Each number is 500 + 40 x the weight over its row's rms, rounded and kept within 0 to 999. Layers, rows and columns count from 0. Numbers have three digits each. The size before them is the row's rms in percent of the matrix's.

# layer 5 attention value, 768x768, rms 0.0228, rows 628-639, columns 624-671
108:486492485546465545494507513520488368503501492510519470544415529540496525448528527522491514537436495507531457539491454559499417519536480552441484
111:513490482545532458468488493488502418459487441479538438465549458609530524518506537464523557518495483488572540532474524534465470517564518471532569
108:514499495499514453477530526500472393489482535557546530548498504470526513454549511418533573438585489481507570539559468602442465490562532557471487
109:497493517493585506459438456538456467481552459505495416473558401528457515480473509547521556596567536535437588510526455493556498562556467479575567
099:550518536499551523526520477512497555448534549501400498496524459491491494560549397449482499494505504493475574478522479448486498459543492493562466
122:470485452458472556569465478496477501497529482492461568496476571517417487500496574497428423479409472629466489517461553479510525454455513506498566
113:515496528506459511460593537492492404528522553587552465513555489546587450491610547427573527544499471520530545473485485542542492463568512474503412
108:513438469486528465527481486496523522424493551495549521437552550505502491553559527505529504543511553518522506543583499498606396475600565507532490
112:486538496490515553517508504492530449510462470411509572476505416567492492501513444441584509506510500509499449488511496462557542525547495568467553
101:456471458555558520531478505494529567516543497513414563461543452504456528552455433551466385504538500496478455483489535431598494463466463504469481
111:534485535528510526501424473545509491480551485466480503472548477548513473469528420474440500460483560541468514514525516440593571525540495498542518
109:497463441486469498483498528519483484522528498497562460483537490492483564524579439456521532474469463503437493552509498514480555549523501454514490
# layer 5 attention output (transposed), 768x768, rms 0.0283, rows 628-639, columns 624-671
106:503474507506570558542524497494488666489529558472482468445611447493481517542457491527485466431543540538413496523418494483504517493480553464487455
109:510438515479545534495525441481542542518528575441461570508551486450449465513432535501480407463492498482465496503478521495517538527512504493509467
105:511459535567471523537517464575524546514475456480458457510506474494520556544463478608539453479505552500479468551442492471511550498441486464455509
104:491463507515501501488495532441531492484455478529508578524490590508512469462525507422505447486499469523595461480514467511437460521532544520436441
099:490464411542420449474459472485469492525529430558561528487455502526441519557506558525516516516497449417444449469500468537512557581477493507475503
121:474507523520530466525511482495550507482495524491543431583522435527480501491482491530522527527519524414498556463467515549492490496519538487546513
111:490463478487556501474505489477515661475431513479461428443517449460469491500385430575422394452506485486460479499535541490495501549461483522456454
107:487478484482482508437536500512532467467456467507477548503488429507484459550448479486443477490525438499450503507440504495520627547483455535530493
111:493424494473505474532535506485412514470519469500452358526440501484500527463483523547392460502478554536498535490433531523537475583482485437494532
099:474496524494456451486492504426525405517475484480595520565440554462508489491466464492543598477479531467494484519582442545427477529525517515552473
109:525567465454491487480526496479526449531526429536526457504434486518565513501474453487502469570526510356566524472511506534454460503498530513448532
104:497519517416510475535483503479559536474486499495494531522469516438513517515417509558464468486520504538512520464427431467434476481560505531555554
# layer 5 attention query, 768x768, rms 0.0228, rows 640-693, columns 624-671
102:539537519405476484468519472489549490416489430497517551467458570453419457518449445466514521469467504518516525531461533490465485501537414494557506
089:479466430540537535470456455429511556450489543471469508431538567466544451474525503522526425493506494518470530532465500490509453459491541466471463
102:429502476507530517492488529550542546511524546490460504496586476503532490530545461451497466509488517495491498508459515513504494466471510568515517
107:501461524475464458494474471475461430461469472523510466486552505547462558486484473543559508420497523517502441468523505605443545552513477511488444
110:425505473449481466519449469523537502518480500557502581561571475539509524539528438448488412478484531453504556512555487549472513489479499566470498
067:510468443421567482479447505482477514556552473539484512472427519470422412477584453548520492518522435557489550524446473470463526510529539508518408
111:491514535482442439456479492511406590545538500473425444466542457517412517509436486471474529541515498526442469573450511591499621488534499447531443
072:535532534472490500479452479494479442458504461496540490510541544454409529452513454489544560450578450500591511462491475530423541469523454500530454
102:550473560551499513486427519529419565539528501447541456448535507525503501506529447519455571473480549453503494533539536569463601511501468426545407
100:507548486482558480438574447482458484535471450483466491471442519529371501554531464504553554442560513546457445511530570506504551531483493488491525
100:455538413440466521431526438462560486472520519474482511507492547460474541488456449482493461524491567491500540522511525436460511413517459516527526
094:438480491458481529557563423508567494504533480522548497541445465491511441470499532494547495501529409535513500462568477475494473581523487552453523
087:523496490515519552450497507488532516503461496478471522475519488529541476433477529592492507503490498503464467490481535533567543489519516484503492
089:509493440448482438453432481510525504525532473486514523490488477551450520554527428565529565482510446496536499459484454543473496493507441526553473
090:485534460406529428539510522440544482474569509544509533517530508460463515563524469508534451565476528549507556457448475456452493503504496568526492
082:540516527479559565530474535479425528517504467519487464520483500463405513443576487529541564434612474522461440488539487530547567485514579478569454
099:527493549521481443529425583503485500526411479575466586450587505504580490491511495423467505528437503442519453555452451536485558459463510567545427
093:452519497537590543515473419470531498487502530435510511532521534526501455433441484479527493494496505510477524511471494462437498528527556404535484
101:459562465460510501473507465512547544511567545453487510476419487527450538587477473495500528536533474536446506512498508487481524519535491481465498
087:494506590540438527514467535526462523509413511576440554576578527468573548500467484409467434518454568461461486504526550566514543478498518501508524
083:484438486529512509538516463506547521501489548479534513454553507511573410498508524459506514505497467498498479507571495478508506552497524513454554
102:479516534512509473503507473507490496459517459475568470488479535511512508553453559577533435460501495487550591464487513507443455575494485503547494
090:522512533497502503452502520457503562516506495528424534470493551482504415453468504510495503583486510593447514543449525520485463484515528445487467
100:556468558549449459507489514466461543451515444540475503516513513547521519478508477479488567576432507531516487552488524510457522501585411461546444
097:468516456509537489468463433495573448479511429499547503537476497504530492465472514529522500487401531539532589508428513492432441490546474470524520
087:494474497517463485549510476482598479435443492564536571469536516505545459532501482414514462514456465488557496509498521453441476510497489575477521
111:532564518508513566556477539483544432486521449479551494469519525483503478493545506441506574400505567485501468493501489484502472511494498501540541
085:551537506467491539466481488589420475477524433492462405492508479443402510440497546567502587427588453528533534505552507539512563505524487468536465
106:509548522425483462504484483513514476444486441470486564529438495470501524560477500583554453549476475550475494499401519518454534501520472523585432
097:502501489567612556501536544513486529491448540531528463463564513443539499477562451487505468435535550472480523487551562474533541453505598481484519
105:502525491474475496455575551518456508489510452463526449466481409483439471467498458520484591446571498453513467443580505526462520577488459484538529
102:480473509437518582485497570442535427454509497532495439523491475438453524387486500508522489482537525480477504362469449506522478474520478518521503
105:547476551513567473446421484489457479540521535396580446470475529473507494456503504559522512444540483525474562505503471441453501478511554425514435
109:527507495489521459470497515565421529582449572512419513520465509567484498514556556571467476553492492572470474580516528524587498516445557483446477
107:522505456533487546481541500522428522502500549487500425504533488471430533470533540538453515382556493477506498492543527544550521495501523470468557
094:547464596537508465518437529499468476544464498578489554488526530420505468513553509501498433427515445535509546517524461484442566500472556569500501
105:509507530480465466550486516468521445502468428526531539502461462520540443556535488513549520580472542516482430507436514493433479502494501551576496
095:494487530449489461552460466518480548454522462485525486525487541472479559582570467525520498487451511482540580459491489493485512471473426499508439
095:487439569466479486497445575477496533488475509513553535481587439469557503528482471442476501581514483463534488469492435508490506476499479554573477
101:564446503521426552629466483460605441398536472528562504439575482444637474487454551443507507472440501453517460471467454485526460495490530542534518
100:515477514537502543448511459547473483541478501495491478508552474560461461344446547472452584478467513470509480521586480529516503515533497416553526
096:503490442503484492604546515434580514430559494559558497449467535473597515499524527390531485529489498470544511490463476428506417533502445583454457
101:561514498448544561502459438589463447483496479521479482513566519447445543545517523496476487437567511548539479495516539547520576462524502483472497
107:467496630430513523543489562488494606487451495567475561608476507475526498562506464427530472555505502529478548463447499513503529477484488543541533
079:412444395477549433478431453523515537564484503498477545523558495537515535531551425522487453549486498478556565507510470515468432506484501533480443
105:471505555487465454451500505513508498498453423566487588523488471501425460470436473488457519523477463522537508473510454519455520529455495509557614
096:477436400525464549526513479514524573507559558491509466494544431545522475472478504518451479441432437433490551452552474510481483543530466522424501
111:461462478513528533627525461497524457470595499447555430451493457471509524494532514516547461480513519498484526484521524403528521503509505490499511
096:515506494512530457469543401518568413488468436521473525519411528539440445473489525460548578471453444528544520525484483470432449529539426454458480
103:518490507539513499451474462547425475577506457504496495485498493528424449510561453508502527516544487450511486552617493475498538570471440520542484
098:497534492516478555539522517456476443521453551513459485517489530509574486466521555519521481546475498488443406463496484492585482513494551501486496
095:498457524490489543527463490469474492406467501597485521502560545408466544483502418449480464503531472470525522509542540476499524489546514523557481
093:537464584554501446545559533474454471523447466540514533499475485519503436486530535550533534480476489508494462508489548491526527563452563471494468
091:540518391514475509449515522399404455535507556544516467489459523508495473484533521553480427489466519471424480530463497446547436472506504540469439
# layer 5 attention key, 768x768, rms 0.0228, rows 640-693, columns 624-671
099:533540482518567575448487510540527513477514468490485538444424508543488505527538450498511570578494500495445484459501492416539497506454464563623465
080:521468439550554486449511514460444482529509580434558453419495472498522492505501466571545510549565485512521513429555500526515456523471448503470470
101:388487481409511530517507496542537523470414514508469463503556567464530506480532455466520504532507502515530504492461546457560531472432477561522503
109:439505469410498485426445527434472362498450443530509456576481483495493504480502506523471496567454551512514444465505524555497473557509432531476485
113:435481436461526447504512466488508478467470493550469542594517511451486513512495459451477458562467482441481512441531530520518517484534455579450505
071:499476521468528425459474499460468491553542548460596529436468493544493528478563522511514506594526511482430513486555448495505514512443524488516552
110:538448543492442468428491550499493516506559436487434489495525370524457499484511473467443561539485495522467453558491440530425536529514439444554505
076:546520518495506447440510534486466454527475535490578529523517431469518532522540561486514521509504500449437453517580464568466458518485537525515589
108:560502507487432521476495519488501511521507537513489487505523489530600532518566518555455560468531485465521508609490510627464524517495529501508458
095:512486465462538454444499547485515542494492457561531535535459475616516511441543484492505534540498517549465473482514507479487514547462535505501480
098:488541474462456514451506515500470480496485597454512472494520481449474584535496449540405520516504511458502515459552495499452480504481421535561539
097:444462464519502451564493433471507479441527398562494522475515613520382448517441535447471447474482467523515482449532451413561483486540529539441507
086:572452490457538573423485531539498509530494547550496475424471508577500561466481522562467536537565484476481461535518505566550544510442544513471487
085:521548541438456480457489560500541491521463510533544524510485469525463513479525521511509558564531460480461456487499460485515523522473546542489499
084:462546502482495430518518514471505463519516471489540509488517462490401518531501497517496462595497530485459510413511474422466473514518457509551569
086:458465567448533461529471556512452565578524518525512524546487456510499570512555494524496536538502508490401486531491436565475511541478528439498523
099:533537463530463447507498543488494488535467503472498562573534391476624503518542541452524539537485479424548444551514537537471477469510503513527449
092:441530488527587523516448484497481425532536599454505478522483482492501493488476513517521469600528530518415455422499486482471492534430465499538500
104:516431500503568515427534563482487534497506527526503517402500504564435536492519494501491543560528444487448475510552465452500530523468487540487489
088:475502476521452535512488430559499569442474477520446503597540497488544551531510412495500475496458498480471540481471551530489545481533501508511481
089:435516416514528503592485419446541482446499472439483482470554609544506415499461507499535504505505517551584487459508543441570545501495536554421500
103:471504536522529461521515525542520491522503465509546441596501524504484421465462532512539424545507510539556530491492515494485453460478485491558470
093:589483547524552486444448557450441506543531459460510483365489509549498476472499505521516503583556511537493520522522458512482491532487497496504477
095:546535576540471509480493556416450507515511512512528459554530434533550492474600508551510539539519466501506455517470474548463502554532445485569462
099:579492429533529512437449523531439394485475485503469472491515436468516490478507528585465482509508492483518481492535547494463439510523407553481494
091:468465388539524508572473489453544511484447450501490523510542525503566450520497473496476504539478454520548489419500548431530482452515512576510466
107:509503467495556540507538520564539491502527486559526571473474432508483536494487468476550480508517532471420508535516532486505480515460502559528522
081:533527553523469546494470526592504510558516476513522470508450469452478563505497548477469537462489527476456490519476457542479522523512532458505532
114:583489549492559515482464526488522542523473406546469517505452490464528465463543500524553491627463423487504461438418514457493537439496509515572473
098:469481417508552539573516485594498529509453522479536466451501548522565562480525531568536484508576537478460557535552573527499506489491590464485483
104:452559510412484482546472544527515508515479478525532504531459518549518451459483524504420539436529544489550514523517435610474548560498477471527507
096:449485524390559602453512519531484428533513540529469492439460476454447489498547505540483506451517575504504536520527498559493474545517486436539553
103:502496604503555514556482468445531439523512541388511412472428533455560496513515513525557476490541493512475497516443415553479517468538559483500539
104:574455533534477476540524514538477553505512482505436500450433535481464531486500503451500502454486475500503540555424481493495456485508547414432469
112:482474513502481563521518508603539610492527562497556524543463521503472564467439445474489549404475524509469513513467477523510572529491500466487513
095:496462505497523466508443459497483461524467426482521506524491511436565467480510540467560485547480512553554484544564562517489502455536533505486550
103:530538518495480428566457517460466451510497365555442540524479460511509435509550508537468469529535479453514476507458512496455409447526511520495486
102:523485515520524514504498460538462525512492468536438530543468487437508479580596492547485460526467465479537505501530530525518475482541518482539515
086:431569548479466515514520527434540479535457477470588495497551443527526490506531542483554530542528484459533501475596480495493514482533499529547541
100:506525435542515556601461459491551442501537485542482531504523499489530425536417527547533465505507459503542459490494530541529484452519480556477450
099:488524476482459518509483494573536490472479558490510471533542484546510498459430523500450542405483544485562507564498459584484502572503487465511470
102:480517440528476426546589464420526502486543446511542543496549475479495481571515499487522472494527485526501505456510515413489443491536466563495508
109:551451479450509556474506461598513508510487471545465525494494521458493584539533523456494518462537486501498483574515604578485485516558571441453569
110:438478584406564488486493524461482578514446468536534523509463498572500514525581442486569520571541491514457532496543465502517519516470459456580507
078:486526482501488428429546519459484464532477557480558494501533482519504551465531509493519494545498463440463529453574473484501470503496499527463531
108:464494490475494470456439560545483515510461499556503575538496442540525455462464514430443505524408530500469469495526498501483548529443491538575574
097:447465444562501498458532458519523550451583572497516449496512549533468435528461441503471428412509497504594571435445485514564615517511468528450518
110:412482500504457526609567441521539446468543529473465466530488482434444427519496503501544455447484516553539502509490529472497531496528495480518583
099:580488470511563473451464512523500389481497458500506520492488508548509433470505555453478602504476538502487421471546483408536405523481457519515433
110:485529514515452425491509436517560514489493466554597499523513473564490503450526547466496479553533499457463487557582505506516516494456581499502571
100:485554469568506526576490444482446525506531501497473516531461539473532498541467485527550451453457488520513479479454493499537499491492512478445440
087:394528477514540566513473450508514522530497530497535537509470490478511595545550479524529516548496521486422507453584542491509525529515511507594560
082:543506511545532477573488498497488491512489412506451539559477496494524398474499533527519566476459517500518488533457514522438480503537561446479429
089:550515513513490464435555439427470506520582545471579515458457485448481548505531455550477439440538473458482504507482477492450464476500495540483524